python train.py --d_model=576 --head_dim=64 --d_mlp=2304 --norm_place="pre" --rope_base=10000.0 --attn_scale=0.125 --tie_embeddings=false --optimizer="cautious_adamw" --lr_mult_qkv=0.4 --beta1=0.9 --beta2=0.99 --lr_head=0.00561 --decay_fraction=0.703
Each number is 128 + 32 x the weight over its row's rms, rounded and kept within 0 to 255. Layers, rows and columns count from 0. The size above them is the row's rms in percent of the matrix's.

# layer 3 MLP up, 2304x576, rms 0.0209, rows 1868-1891, columns 480-575
size [104  96 100  99 107 100 103 104 100 100 107 100  94  97 100 100  94  93  99  99  97  99  97 100]
[[170 160 135 159 106 121  69  97 113  87  91 120  59  79 149 149 123 142  91 172 146 126  61 122  93 110 100 135 150 141 180 151  76  45 122 166 191 140  64 116 105  88 116 125 176  88 179 193 116 145 149 118 104 142 110  88  67 122 112 132 210 177 140  97 127 176 165 118 156 135 127 155  96 105 150  93 112 168 164 149 105 118 170 105  77  89 120 169 103 143 101 135 133 150  92  80]
 [138 170  58  99 111  82 125 105 115 108 107 178  76 162 107 129  69 153  56 121 168  80 100 140  75  58  95 146  86 148 107 147  92  82  92  88 178 128  95 135  98 153 113 168  92 176 175 116 152  99 118 147 108 136  48 181 125 105 149 133 159 124  69 130 151 115 102  78 167 143 146 135 125 111 159 135 136  92  73 121 127 139 136 118 107 136  99  77 111 149 114 165  63  99 144 168]
 [143 112 177 150 153 103 125 114 152 197  94 157 176 111 136 124 124  95 151  98 153 135  65 136 136 118  92 144  88 110 170  98 122 124  43  88 152 161  95 120  86 177 138 138  80 138 120 139  92 108 186 169 155 124  86 115 142 125 147 126 103 112 137 156  72 127  75 163 192  54 137 109 126 119 108 121 168 109 130 141 110 133 143 123 144 153 107  90 145  74  99  81 121 159 132 182]
 [103 139  56 141 141 140 104 166 180 110 129 120 142 122 131 118 129 122 142 112 159 179 122 117  79 132 105  83 124 109 109 163 120 167 122 132  68 120 119 185 120 136  92 137 104 106 104 130 124 178 118  94  88  98 115 158 100 122 117  98 116  74 111 120 164 152 143 116 151 137 111 121 138 143 108 188  77 128 137 126 103 109 183 125 130 138 146  36  60 149  98 136 144 189  86 119]
 [143 110 111 109 125  41  83 113  90 149 152  90  61  93  98 161 127 121  62  99 114 134 135 107 100  74 130 147 118  73 127 139  84 159 129 185 179  56 136 108 137 109 164 173 132 157 105  87 157 173 122 123 103 163 158 142 130 194 125 118  88 161 107  97 135 132 102 130 150 111  66 150 132 122 154 156  97 157 160 162 154 117 100 104 132  73 106 148 129  60  53 109 135 107 115 151]
 [ 70 106 113 114 165 125 123 139  54 152 145 103 155 170 117 137 151 139 140  86 148  82 135 128  82 205 126 124  88 174 131 134 156 127 126 122  88 113 109  85 144 112 126 152  55 123 123 124 121  57 154 106 136  84 100 138 130 168 109  79  79 177 126 112 110  94 112 140 124 115 109 105 164 128 199 114 145 176 144 109 147 148 145 132 188  93 101 113 130 123 149 134 152 111  85 166]
 [148 218 149 147 122 128  71 134 119 128 159 133 185 187 228 158 125 130 151 181 123 185 128  77 126 111 148 140 136 162 110  86 122 126 193 159 122 147 178 125 104 172  74 138 157  86 116 108 149 122 157 186 187 106 114 105 142 103  91 101 106 103 102  90 166 135  96 109 128 151 136 145 155 136  84 152 159 184 102  97 170 134  69 207 121 116 129  51  79 145 205 128 185 125 105 241]
 [127  98 104 134 155 129 100 138 200 104 137 158 101 176 124 128 152 154 177 130 127 109 146 122 176 110 177  47 125 117 159  43 135 147  92 190 102 145 158 107 104 141 153 114  76 110 144 136 141 111 106 192 125 179 128 143 100 169 121 142 179 154  86 164 131 116 102 140 117 124 198 134 111 154 193 146  91 122 109  91 154  90 103  97 112  81 164 158 148 129 139 133 133 168  75 118]
 [133 117 132 136  70 126 141 173 137 163  51  59 129 114 124 124 172  91 120  74 183 115  71 124 103 144 108 157 117 189 104 166 121 129 112 159 174 157 128  77 185 146 133 171 111 139 114  88 101 150 145 106 171 107 111 140 132 128 182 138  50  85 140 164 133 120 194 104 171 109 158 149 110 171 125 111 159 101 100 108  12 108 154 120 117 167 107 173 172 117 133 100 137 122 144  78]
 [ 81 172  81 173 114  79 120 128 122 125 137 141 148 161 108 167 151 152  94  66 151 137 150  86 149 127 141 102 119 161 119 127  81  48  84  74  77 142 130 171 199 127 175 145 142 182 142 106 125 109  82 116 157 157 151 145 203 123  89  71 106 124  81 129 169 137 137 106 159 150 162  97  58 152 156 171 122 142 103 156 112 184 181 134 119 195  99 150 108 200 155 106 172 101 109 180]
 [129 125  97 124 137 151  56 202 158 202 125 133 167 131 151 212  75  86 113 130 138 134 159 127 183 118  86 133 126 167  94 140 119 105 116 156 140 119 103 158  90 149 131  98 128 113 124 133 122 178 121  85 107  81 153 120 111 132 161 157 111 130 181 155 117  63 146 119 120 119 128 128  91 160 143  51 102  53 102 121 115 129 132 120 116 212 154 130 220 134 114 122 110 111 170  73]
 [136 100 128 124 170 156 155 144 139 144  80 113 231 108 159 158 156  60  99 181 161 119 141 172 121 117 149 155 116  99 119 138 139 119  69 135 147 131 105  93 170 136  91 130 133 145 143 175  37 114  60 147 117 101  70 163 107  86 111 131 110 135 106  95  66  58 158 129  99 129 108 153 198 171 172 103 134 202 121 128 145 136 127 121 108 120 155  90 125 143 113  89  91 159 128 120]
 [163  95 116 136 162  97  92 126 174 111 146 160 165 169  64 104 152 160 145 132 138  69 137 143 150 129 136 172 149 108 122 141  66  88 100 104  93 111 139 101 112 105 135 119 109  81 154  98 112 108 161 133 104 167 171 109 111 121  84 150 120  67 153  93 137  85 111 142  84 131  93 148 113 106 124  73 134 131 156 107 127  72 176 127 153 108 160  87 122 112 167 183  77 200 125 159]
 [158  98 176 129 127 105  92 138 162 103 104  72 119 194 126 113 175 179 161 171  89 176 123 150 152 169 110 107 181 157 170 185 125 139 153 145 165 102 185 122 104 123  99 129 130 227 138 175 129  87 119 119 164 101 190 106 103 166 125 105  70 147 130 159 130 114 173 107 103  82 177 156  80  67 135 133 126  90 142 126 126 141 160 154 172  74 148 129  67  69 181  66  79 156 106 146]
 [142 161  71  93 124 118 113 148  83 131 107  81 107  51 123 130 106 117 126 113 181 125 124 130  89 142 116 162 141 145 164 139  80 151 129 102 136 145 100  86 111  65 147 114 103  92 141 113 135 139 100 124 156 182 117 161  99 122 148 177  95 156 128  93 174 145  79 153 138 168 140 110 135 144  35 143 198 120 104 104 127 150 135  55 146 125 140 114 102 157 151 133 146  66 183 122]
 [125 177 125  82 169 138  70 147 131 121 132 152 142  96 140 148 134 165 177 116  79 109 176 166 161 149 166 103 171  82 122 177 122 156  91 146  48 142 129 181 137 105 119 125 102  88 103 113 157 167 135 141  72 164 157 132 156 125 118  69 100 109 121 105 143 143 182 135  59 166  96 184 148 185 117 146 123 137 131 142 158 126 121  97 142 115 137 126  56 156 134 106 191 186  97 162]
 [144 107 107  82 116 197 128 192 140 169 164 119 154 100 150 143 104 130 132 116 163 144 132 125 128  80 104 135  71 172 122 173  81 123 121 143 187 111 123 109 106 186 144 119 125 113 128 126 135 128 118  98 129 113 114 130 129  99 158 183 126 126  85 150 156  99 135 131 139  82  84 109 131 121 169  92 122 174  81 123 183 104 120 134 172  86 168 100  79 108  86  52 105 101 170 150]
 [133 176 146 180  98 111 159 151  92 108 139 131 101 101 197 151 151  60  65 161  93 130 104 151  99 149 162 138 157 124 144 101 139 128 198 133 103 102 147 120  98 107 124  93 167 144 100 115  98 133  94  74 171 106 119  77 123 109 108 160 144  42 134 126 120 121 178 136 140 137 113 126 158 120  74 142 143 178 134 106  87 142 187  61 135 143  71 129 124 131 137 119 145 120 182 169]
 [ 88 136 168 131 118 145 118 133 125 155 105 128  69 131 100 180 110  79 179 115 104 128  92  71 107 125 120 146 108 123 127  94 134 188 121 134  92 128 172 138 117 136 108 133 117 124 125  80 175 124  92 173  93  89  79 156 161 226 154 147 112 153 171 157 123  45 123 145 180  63 107 159 168 130 132 198 137 101 138 154 139 132 140  85  85  93 137 149 122  95 175 178 120 149 144 117]
 [ 80 108 151 105  40  91 147 135 125 149  86 118  98 126 114 127  81 133 119 109 176 109  94 172  71 119 142 155 164 147 109 136  82 119 182 125 113 133  93 125  90  97 149 118 171  92  93 158 147 139 138 129 107  86  99 112 117 134 119 164  94 130 132 109 100  63 155 134  87 164 170 142 138 128 137 108 135 143 106 108 144 124 128 135 126 167  83 112 157 153 113 131 138  60 201  98]
 [104 125  95 156 135 128 158 163 123 117 181 144 136 177 128 148  83 189 115 185 133 114 108 151 118 195  96 137 143 109 117 169 168 135 117 120  98 135 123 107 145 124 111  76 108 156  92 128  97  86 186 115 104 161 171 147  88 114  85  84 176  86 136 142  79 157 161 184 181  90 124 130 115 155 118 162 138 118 157 134 108 152  90 133 196 126 131 186 158 139 115  97 109 158 118 130]
 [ 68 151 129  82  89 171  90 170 121 146 136  89 105 177 130 124 147 126 138 165 168  64 184  74 179 163 138 112 136 152  87  51 123 120 108 174  81 180 182  92 138 129 118 123 124 123 174 161 131  85 180  56 125 122  98 135 124 204 133 148 134 132 151  95  88 164 137  67  74 160 109 126 145  69 160  90  89 115 147 140 190  99 154 132 154  38 114 203 120 191 114 143 136 133 196 101]
 [140 192  28 128  90 192 101 139 131 149  68 148 143 127 184 103 144 157 112 114 116 126 148 184  89 142 159  92 100 111 122  97  98 120 170  78 137  87 117 151 135 116 151  82 171 126 101  93 202  93 154  91 176 125 143 167 155 132 131 116 190 153 134 117  68 139 144 126 130 195 114 160 131  84 127 149  89 184 124 104 157 112 155  98  73 109 110 185 140 118 118 137 100  87 188 125]
 [141 140  98 151  67 122 181 163 168 127 117 122  95 148 104  69 158 153 131 133 101 160 100 115  98  84 156 150 139 143 125 112 106 151 213 132 109 141 159 163 156 142 158 163 132 164 118 130 116 124 146  78  94 102 148 110 140  90  65 162 145  48 137  88 105 136 106 189 105 158 104 159 186 162 213 133 145 122  66 100  93 102 113 115 112 118 146  90 108  90 159 135 171  81  88 139]]
# layer 3 MLP down (transposed), 2304x576, rms 0.0196, rows 1868-1891, columns 480-575
size [103  98 102 102 101 101  97 105 101 102 110  97  96  97  99 103  96  92  97  97  97 101  94 100]
[[100 165 167 132  66  94 171 125 208 119  94  75  53 106 148 147  47 145 116 133 119 155  51 129 111 159 109  97 174 132 156 134 114 130 162 143 134 164  85 105 102 126 154 144 213  67 127 144 133 169 106 157 133 114 172 116 140  87 159 136 137 152 206  98 182 150 156  87 168 140  75 149 159  78 134 108  87 159 179 123  19 156 135 128  76  62 106 139 108 148 114 131 145 130 126 127]
 [162 118 192 128 113 124 129 127  95 143  83 107 130 149  65  82 207 174 153 185 181 127 177 151 142 153 132 114 213 153 181 126 132 201 167 112  90 126 118 181 103 178 119 188 111 163 135 128 120 109 151 139 147 139 150 125 124 183  82 139 133 113 151 137 120 134  93 139 119 115  97 135 103 139 171 117  94 153 118 133 109  99  82 144 177 152 146 136 140 154 134 172 149 120  90 149]
 [126 129 113 105 150 153 182  95 128 169 120 178  66 122 131 107 164 113 207  81  28 166 173 110 120 203 103  99  83 114 126 126 181 153 134 134 174  42 107 123  69  86 149 117  63 149 164 128 182 141 130 133  99 121 175 131  66 111 142   0  87 150 108 114 147 130 156 140 172  73 188 194 106  92 143 168 136 113 137 161 103 137 140  59 175 159 114 158 164 127 145 117 107 127 101 117]
 [ 96 101 121 110 112 116 108 125 196 138 167 164  80 107 114 139  94 121 110  90 106 123 177 156 137  62 131 189 113 107 133 196 149  78 115 140 146 173 165 168 123 150 131 166 124  93 112 128 152 137 132  89 149  65 182  92 108 169 162 156  97  92 176 151 149 136 149  99 152 164 141 214 191  79 107 132  42 163 130 164 157 138 119 145  99 111 117 110 129 133 105 165  50 118 112 127]
 [103 130 223 131  61 126 115 163 133 132 108 141  95 124 100 148 114 120 124  96  94 124 212  89  78 122 162 132 104 124  90 120 173  79 138 123 105 100 130 121 138 143 154  94 123 120 124 127 101 114 152 147 117 101  95 161 152 124 176 136 101 151  87 110 184 133 126 118  77 130  93 105 108  57 141 125 104 166 171 139 155 143 181 133 166  97 121 100 123 147 124  76 111 149 181  44]
 [ 23 116 104 146 142 178  82  73  89 130 185  94 130  95  88  80 163 115 130 138 142 180 149 147 209 187 121 139 117 187 114  94 120 129 184 151 170 101 142 107 124 182 180 101 150 105 169 170 173 126 185 162  93 105 124 154 151 161 107 169  80  78 127 139 131 177 106 180 125  81  84 130  83 167  97 185 150 150 132 142  70 147 131 106 145 103 104 100  82 142 108 101 147 109 142 164]
 [141 159 125 155 141 182 197 142  95 153  49 132 100  88 151 137  84 163 101  89 170  86 139  86 160  90 130 179 170  99 155 106 153 168 154 139 121  78 159 129 101 215 142 108 145  79 163 181 119 170  78 147 117 110 131 140 122 134 153  95 147 123 148 160 176 117 138 115 155  70 217  80 126 136 160 160 115 183 108 129  87 139  90 141 149  82 162 120 111 120 120 109 156 139 136 117]
 [144 145 116 173 138 161  96 170 141 210 114 168  84 102 101 142 101 106 123 109 150 109 110 155 105  61 148 129  99 160 169 123 144 144 159 168 129 128 146 129 116 110 111 112 147 159  99  87 140 105  95 103 122 165 127 105 124 115 123 137 101 147 134 164 122 147 144 121 119 163 153  82  95 103 103 133 136 143 108 122 102 101 144  79 206 139 130 151 170  77 114 157 152  46 111 185]
 [ 89 115 112 159 115 116 110 152 148 186 132 159 176 124 131  87 106 133 140 143 110 108  69  75 151 163 172 175 210 113 143 185 116 131 111  94  95 130 132 190 141 125 140 190 153 142 132 103  62 128  98 146 127 161 119 121 121  83 126 112 181  95 148 121 173 156 151 179 143 124 152  85 115 110  87 129  98 104 176 121 116 126 156 118 144 120 200  84  86 154 125  64 171 107 147 112]
 [149 107 135 135 112  87 179 115 161 123 111 127  94 158 182 138 112 120 123  95  83 156 110 158 141 112 110  97 180 156 147 122 110 126 201  77 113  88 146 224 116 131 129  94 107  92  97  74  79 169 116 145 113  87 137 182 123 188 176 150 161 132 118 183 114  98 166 178 102  88 146 143 139 103 126 116 197 105 121 112  92 157 161 163 126 119 165 152 139 135 130 120 137 129  97 131]
 [197 111  99  72 131  99 152 154 103 161 115 114 144  98  87 152 141 111 197 181 122 154 153  83 133 153 144 121 139  98 120 106 165  99 113  87 107 179 165 111  80 115  66  84 151 159  98 112  77 138 107 166 144 140 151 159 119 155 112 180  89 147  94 124 165 109 112 148 102 114 131 175 148  87 121 161 124  96  84 151  79 135 125 126 142 172 163 152 180 118 121 117 173 118 127 111]
 [188  49 123 120  46  75 120 188 112 150 176 101 144 106 151 168 113 153 191 193 101  88  80 169 157 107  92 141  68 146 105 146 125 111 104 118 110  49 148 115 168 124  99  87 136 107  91 133 113 154  99 129 167 119  89 169 120  67 121 183 118 158 148 109 134  90 159 160 191 200  99 138 153  79 100 133 134  92 132 155 113  90  71  97 162  66 102 125 121  89 124  88 122  98 121 144]
 [151 123 158 146 143 134 128 124 111 112 119 130 142 117 118 125 194 139 158  60 122  78  87 168 157 105 112 162  86  52 126 155 101 123 147 101 122 131 170 107 161  77 136 135 159 117 138 135  98 104 139 168 142 123 121 147  91  98  34 128  99 139 172  47  96 118 125  89 145  75  88 140 111 135 109 117 138 129 137  85 157  85  57 153 150 152 171 100  83 119 168 103  96 122 130 124]
 [144 168 183 147 108 152  94 137 153 156 105 131 131 123 135 139 133 152 151 128 102 119 157 142  84 127 145  92  96 164 161  85 175 149 159 117 141 114 128 226  94 158 132 145 110 162 160 106 148 146 172 143 153 186 156  85 161 155 117  85  78 129 153 140  90  98 150 133 135 158 170 137 142  82  95 143 124  95 135 126 168 193 148 142 102 200 126  68 117 131 142 111 121 114 127 153]
 [189 108 163 160  59 150 136  94  69 143 102 196 196 166 149  70 109 137 122 168 136 146 120 124 113 182 109 158  63  79 142  91 106 169 117 162 142 139 150 177  84 103  89 147 145 169 114 125 161 145 114 135  99 161 166 148 121  62 129 138 114  79 140 116 144 138 142 175 110 120 141 110 197 193 127 170  97 179 139  76 113  99 132 144 109 129 155 122 138 138  90 145 121  77  76  86]
 [130 176 190 112 103 126  60 153 160  64 146 103 129 126 163 108 183 118 111 106 100 137 118  90 111 123 123 120 141 154 169 129 169 108 191 134 174 181  61 103 108 115 151 166  86 163 152  80 105 182 120 153 150 150 182 133 138 131 200 123  91 103 110 137  95 195 200 119 140 113 222 190  99 166 108  93 117 110 153  94 136 111  71  78 135 141 119 115 177 149 165  97 143 149 126 128]
 [ 96 119  97 125 113 149  90 183 116 120 158 186 155 136 102 148 152 106 162  62 126 139  73 151 120 133  91 182 102 163 168  60 151 147 107  97 191 142 161 165  92 128 123 158 109 167 118 115 142 142  58 122 131 134 117 143 186 126 135 144  92  88  86 167 110 124 156  42  85  89 124  98 134 157 167 104 124  74 119 116 141  75 157  99 147 127 138 134 118 101 134 155 184  62  94 101]
 [196 157 100 172 134 114  49 134  62 156 120 146 142 102 129 129 125 186  85 117 177 140  87 101  91 180 176 108 167 184 117  79 113  97 174 107 124 109  75  68 126 151  78 125 126 162  49 107 118 142 159 137 104 139 168 165 133 123 140 100 189  85 205 140  85 103 114 149 163 157 142 115 177 116 133 115 194 175 139 131 130 126 155  81 113 174  82  99 116 153 112 146 105 133 147 103]
 [177 121 123  86 150  73  94  95 128 160 167 115  99 126 138 195 120  69 141 126 147 135 132 121 122 151 105 143  88 158 100 136 145 153 137 124 122 108 148 155 103 128 133 114 123 135 139  83 142 112 129 109  89 174  84 138 126 159 155 123  78 136 105 168 148  72 136 121 159 133  95 155 160 172 151 135 121 106 139 114 116 181 153 132 165 137 143 120 109 140 134 124 114 117 134 134]
 [158 122  84 177 109 137 127 146 171 165 202 112 121 162 160 103 127 167 123 180 143 184  53 118 211 144 127 106 132 157 120 193 146 126 111 202 175 102 102  89 142  89 129  82 119 148 149 121 136 133 131 167 119 154 142  96 162  39 169 135 172 101 183 110  99 110 133 194 148 133 139  99 100 184 124  73 137 131 158 108  69  61  90  71 159  96  65 101 141 181 107 118 123  70 120 155]
 [119  71 197 112 144  88 117  96  93  84 176 104 116 134 152  88 102 121 190  94 164  65 100 146 152 109 110 113 153  80 164 138 155  90 135 151 134 116 133 163  95  93 141 112 106 128 141 147  48  71  73 100 134 100 148  89 128 144 102 120 117 127  98 148 188  27  94  97 138 159  94 134  87 172 108  68 166 134 171 143 161 136  87 112 106 122 188 127 153 156 172 141 112 120 167  97]
 [136  93 124 144 137 116 114  86 118 111 123 158 111  81 110 146 148 176 158 197  85 116 115  50 155 140 103 128 156 157 128  68 112 174 145 115 147 109 168 131 150 156 130 101  92 133 134  61 151 133 141  59 112 109 155  90 117 107  59 151 126 105 149 103 119 107 152 172 102 115  64 163 144 135 161 113 109 174 173 130 124 123 145 152 121 154 151 170 195 132  97 169 151  98 120  99]
 [153 118 111 134 146 142 111 125  76 164  87 135 122 115 107 101 162 164 105 172 132 150 135 148 158 129 175 180 111 137 148 187 124 113 138 160 131  96 207 116 129 167  88 149 124  40 153 126 103 141 111 200 152 125 161 139 137  97 141 122 190 159 180 152 120 163 117 148 146 171 143 145 198 139 108 153 113  98 136 131 191 112 138  92 122 136 109 162 140 133 129 100  87 122 109 129]
 [ 91 159 100 139  80 116 183  98 130  48  84 147  84 101 111 118 131 140 108 123 100 131 200 198 125 128  98 112  86 138  94 117 111  99 155  83 100 128 140 205 127 121 106 122 136  91 138  87 150 106 142  98 133 101 141 102  99 141  88  72 138 116  79  80  56 155 179 128  92 130 111 195 142 168  98 129 129 146 158  76 142 128 127 135  18 153  42 113 115 185 166  82 169 103 116  70]]
# layer 3 MLP gate, 2304x576, rms 0.0221, rows 1869-1892, columns 480-575
size [ 97  98  95 109  97 103 109  99  96 110  98  92 100 100 101  94  92  99  98 101 101  99 103 101]
[[ 76 122 179 163  83 165 119 148  74 122 119 136 172 144 143  93  76 145 102 166 103 135  79 143 165 135 131 135 106  76 126 134 153 100 112 112  91 174 175 143 166  83  97 181 146  98  78  99 158 116  94 151 138 126 127 123 215 106 100 119 106  85 124 162 100  82 125 210 121 155 113 109 132 168 182 122 102 114 134 107 161 123 140  81  85  99 133 154  95 119 127 152 144 113 155  86]
 [ 98 114  67 173 149 112  93 102 164 146 123  87 128 126 116  84 177 141 138 146  96 145 162 125 119 137 105 148 121  99 140 143  51 168 126 115  92  97  70  68 119 146 181 135 133 134 144  84 141 157 133  86 144 180 145  83  95 162 153  14  69 131 100 114 156 138 144  98  99  69 102 122  93 150 133 146 151 165 159 188 147 186 121  79 144  84 116 127 155 141 141 147 108 111  72  88]
 [123  83  94 133  96 127 152 128 131 144 149 178 186 149 112 129 132  74 102 126  81 178 130 168 130  70 144 126 100 106 111 166 111 140 184 122 187 151 192 118  92 125 147 136 117 134 115 150  80 139 170 100 105 128  78 122 135 100 104 144 154 107 118  97 122 110  68 127 142 121 131 114  99 157 124 190 140 170  93  97 173 158 167  79 101 157  93 138 154  46 114 133 143 103 128  69]
 [180 125 150 129   9  86 154 133 146 124  72 108 114 181 130 159 165 149 161 106  85  78 142 113 112 109 151 135 100 130 146 121 151 177 134 149 170 104 174 101 116 141 143 159  64 111 153 122  80 118 196 146 111 148 105  97 112 106 154  74 142 135 129  88 145  94 118 108 109  77 108 128 151 112 125 162 107 114 145 115 179 121 168  96 152 174 181 163 110  94 140  51  88 112 111 153]
 [131 126 147  59 131 101 200 140 114 169  87 118  97  92 153 130 132 133 127  91  96 139 171 122 123 107 134 149 147 120 148 166 176  84  92 131  78 147  74 107  72 134 135 196 132 127  73 110 166 137 125 146 199 106 126 142  83 137 116 126 106 114 153  96 157 131 108 163 133 151 139  67 170 116 127 110 139  97 130 156 152 178 117 148 104 145 128  87 184 150 119 103 111 100 126 165]
 [ 95 103 132  92 148 160 106 116 187  67 188  94 171 145 133 183 137 147 188  93 118 104 172 102 229  69  78 162 105 124  80 154 102 115  87 113 162 146 200  63 129 122 134  41 114 106 153 133 136  91 151 168 172 133 142  74 142  74 106 129 129  67 143 123 107 150 116 133 103 142  53 153  89  94 138 125 131 151 166 130 110  85 128 129 174 157 198 103 107  95 135  84 184 154 112  95]
 [ 83 114  82 124  95 120 112 105 108 201 105 138 158 133  76  99  82 132 184 149 100 124 142 122 185 156 182 101 112 106 159 138  67 159 174 136 106  44 103  46 126 105 158  85 109 124 107 153 138 168  99 118 126  74  89  97  93  68  97 118  92 179 111 164  98 146 123  98 153 133 151 150 112 172 127 103 143 106 191 151 181 123 124  97 125 150 110 148  98 157 102 139  44 155 109 137]
 [ 94 109 118 135 146 145  92 142 144 129 116 158 119 136 172 107  88 160 198 112 122  86  81 100 122 141  68  54 149 185 129 133 188 115 180  71 116  81 140  91 108 152 183 134 140 104 133 154 101  94 144 170 141 163 204 158 120 141 134 103 165 107 141 113 143 134  68 158  89 139 102  87 147 107 131 118 135  65 133  63 145 139 163 154 122 167 106 120  45 113 128  88 171 106 135  95]
 [141 122 179 116 111 141 146 107 118 101 138  87 108 105  81  96  88  98 126 112  78 162 168 114 143 135 163 130 155 110 172  94 111 133 138  99 182 142 147 108  83  84 134  47 129  87 102 103  96 105 108 122 129 103 133 114 178 183 125  99 109  89 104  95 120 193 118 181 159  83 144 107 108 136  97 153 131 109 131 112 113  93 155 110 116  63  62 152  39 102 161 133 158  92  80 123]
 [147 123 132 135  96 185 132  27 130 114 113 151 170 123 106 136 121 127 132 138 137 131 103 160 155 117 160 172 109 124 104 144 165 123 106 159 115  96 106 159 155  93 137 126  90  86 122 187  99  87 134 106  78 196 130 129  80  19 138 185  70  97 174  78 122 136  88  84  99  98 148  78  94 142  86 109  59  87 164 168 112 157 144 142 198 145 105 207 114 126 108  68 145 101 114 144]
 [ 95  95 149  70 169 140 151 114 159  85  86 117 140 109 136 116 158  79 140 138 178 129  94 110  91 118 153 118 192  83 111 132 141 141 123 206 107 152 135 176 120 184 127 106 100 115 149  55 109 108 184 137 165 151 144 157 124 137 115  82 168 163 133 156  92 144 151 104 125 103  98 133 137 164  95 124  88 135 162 175 138 147 121 103 203 176 148 117 173 148 128 136 141 115  97 150]
 [115  78 144  99 149 148 126  66 126  88 109  79 180 147  89  78 151 136 132 113  91 121 165 140 107 146 123  98  51  66 125 167 152 153 123 147  92 102 191 170 136 112 157 133 133 107 120 136 138 137 106 154 146 101  97 108 103 124 149 122 102 178 169  57 144 151 135 107 134 138 127 148 214 142 147 171 121 130 142 154  59 164  67 209 137 181  97  94  63 122 168  73 166  76 140  67]
 [154  80 141 166 158 133 110 113 145  96 109 112 121  95  77  85 123 166  85 111 103 100 122  96  84 128 129 133 130 135  92 137 158 127 140 150 123 148 125 199 152 155 163 106 144 134 110 133 141 162 205 165 102 145 166  99 177 117 168 122 106 144 147  56 105 121 118 156  89 127 148  99 204 135 109 153 118 160 144 133 163 144 147 174 163 118  88  46 141  98 107 141 122 112 131 133]
 [161  85  72  84 131  97 102  94  86 187 161  78 154 131 101 111  84 120 172 142 137 165 154 205 104 126 173 168 167 120 172 171 163 147 154  67  91 101 143 122 145 145 160 187 151 174 122 151 105 145 116 125 134 152  97 108  78 122  77 156 208  61 153 126 133 149 107 151  73 174 133 170 100 105 109 188 115 142  83 127  56 167 118 155 145  85 144 127 129 122 136  76  77 138 107  56]
 [ 85 111  45  85 180  61 157 165  73 150 126 109  95 147  92 128 124 128 179 121 116 148  86 154 109 116   0 177 148 107 158 138 112 133 107 144 114 117 199 100 135 164 100 113  91  64  94 135 125 118 138 168  76 134 145 107 134 102  89  91  98 136 122 148 131 108 104 143  98 120  74 128 147 127 156 120 221 132 135 129 117 170 169 136 113 141 147 140 145 119 166 149 180 173 153 162]
 [144 129 161 150 171 136 123  91 121 147  94 113 141 106 117 106  15 122 100 193 145 126 165 127 147  74 108 145 108 142  69 152  72 154 107 162 107  36 146 102 168 118 136 124  96 143 108  86  93 113  99 127 104 130 157 139 141 155 154 163 106 110 141 139 145 136 103 142 149  91 197 104 181  95 146 158 120  94 156 144  74  99 153 136 140  81 150 140 112  96 108 113 108 126 143  98]
 [119 134 117 103 147 126 190  93 130  79 103  86  87 201 113 125  88 103 130 193  91 149 142 155 143 108  96 166 132 117 144 180 150 187 144 168 130 158 154 189 179 101 173  86 141 115 173 124  88 158 138  99 155 136 130  69  90 109 119 140 170 120 115 101 184 164 201 137  68 189 167 109  91 135  94 134 137 141 112 151  71 110 150 126 165 101 126 184  93 174 165 135 191 119 135 166]
 [ 98  84  76 122 149 113 147 143 145 159  86 149 126 137 141  18 144 160 194 138 129  97 121 118 138 142 110 157 175 143 168 161 117 126 108 161 161 117 112  40 131 117 139 161  93 167 117  74 144 187 149  84 157  84 169 102  43  65  83 133 152 114 119 130 110 117 161 111 115 152 148  92  87 157 175 165 117 128 139 190 101 136 108 133 114 107 124 115 139 171 152 123 134 110 145  76]
 [128 112 132 144 136 165 177 153 113 125  53  98 106  81 112 144 114 158 168  94 144  93 159  98  66 154 149  78  90 147  52 182 128 172 121 147 116  82 119  97 135 107 171 175 126  59 152 168 135 102  85 139 160 125  79 187 135 135 115 123  54 121 188 130 146 122 138 158 139 116 148 138 149 100 161 114  88  11 173 171  99 136  89 170 134 102  93 184 179 150 120 183 135 129 126 131]
 [105 152 140 147 130  64  88 108 108 121  65 148 145 146 105 173 151 131 176 149 133  90 122  96 123 121  98 168 120 130 109 146 147  91 109 145 121 140 110 151 248  64 114 174  80 136 187 123 117  93 140 164 137 179 103  88 129 156 114 191 140 176 213 172 141 118 122 122  89 154  90 141 118 169 149  93  91 160 180 131 142 113 179 188 168  99 136 172 111  98 139 101 120 128 169 103]
 [ 98 109 135  81 120 124 180 106 118  86 177 101 122 140 106  79 169 171 168  90 113  95  56 104 144 151 133 166 128 134 156 127 148 117 154 103 150 185 152 138 156 146 163 181  96 166 166 183 146 154  81 173 166 135 170  93 113 200 101 177 110 121 123 119 169 133 143 126 133 185 114  88 160 134  68 131 121 108 135 139 161 159 139 182 149 113 111 127 148 116 193  56 211  69 152 151]
 [130 132 112 164 110 139 130 112 170 136 102 109 216 128  94 149 200 141 157  77 113 168 110 113  45 112 156 153 126 116 126 155 126 139 150 138 152 136  84  84 103 106 129 141 142 180 108  82 140 147 138  48 101 117 124 124 121 153 116 120 107 110 122  97 119 106 159  84  89 153 118 155  90  97 139 110 121 122 165 142  55 108 127 171 121 137  98 151 141 132 124 200 160 145 167 150]
 [ 96 124 134 145  95 183 167 111  65 148 190 129 105 131 144  63 178  98 147  68   6 124 171 148 104 122 164 111 106 118 162 148 197 223 145 145 134 155 137 110 165 166 150 125  97 184 142 106 154  89 142 114 148 159 100 126 187 111 119  89 102 119 116 154 101 166 131 126 109 115 190  68 159 163 121 127 115  91 109 194 156  92 136 116 184 141 107 143 118 131 110 125 113 109 134 155]
 [133 110 141  84 111 119 152 137  82 160 126 113 192 103 139 158 192 188  82 161 127 104 141 132  59 125 114 134 147 113 154 151 112  85  83 143 117  73 145 134  94 101 118  67 107 131 121 125 118  83 111 103 136 123 121 166 179 138  98 114 110 162 166  79 165 164 116  92 139 125 134 119 207 148 158 109 109 171 134 136 139 169  94 123 150 121 111 169 115  67 102 120 113 127 159  76]]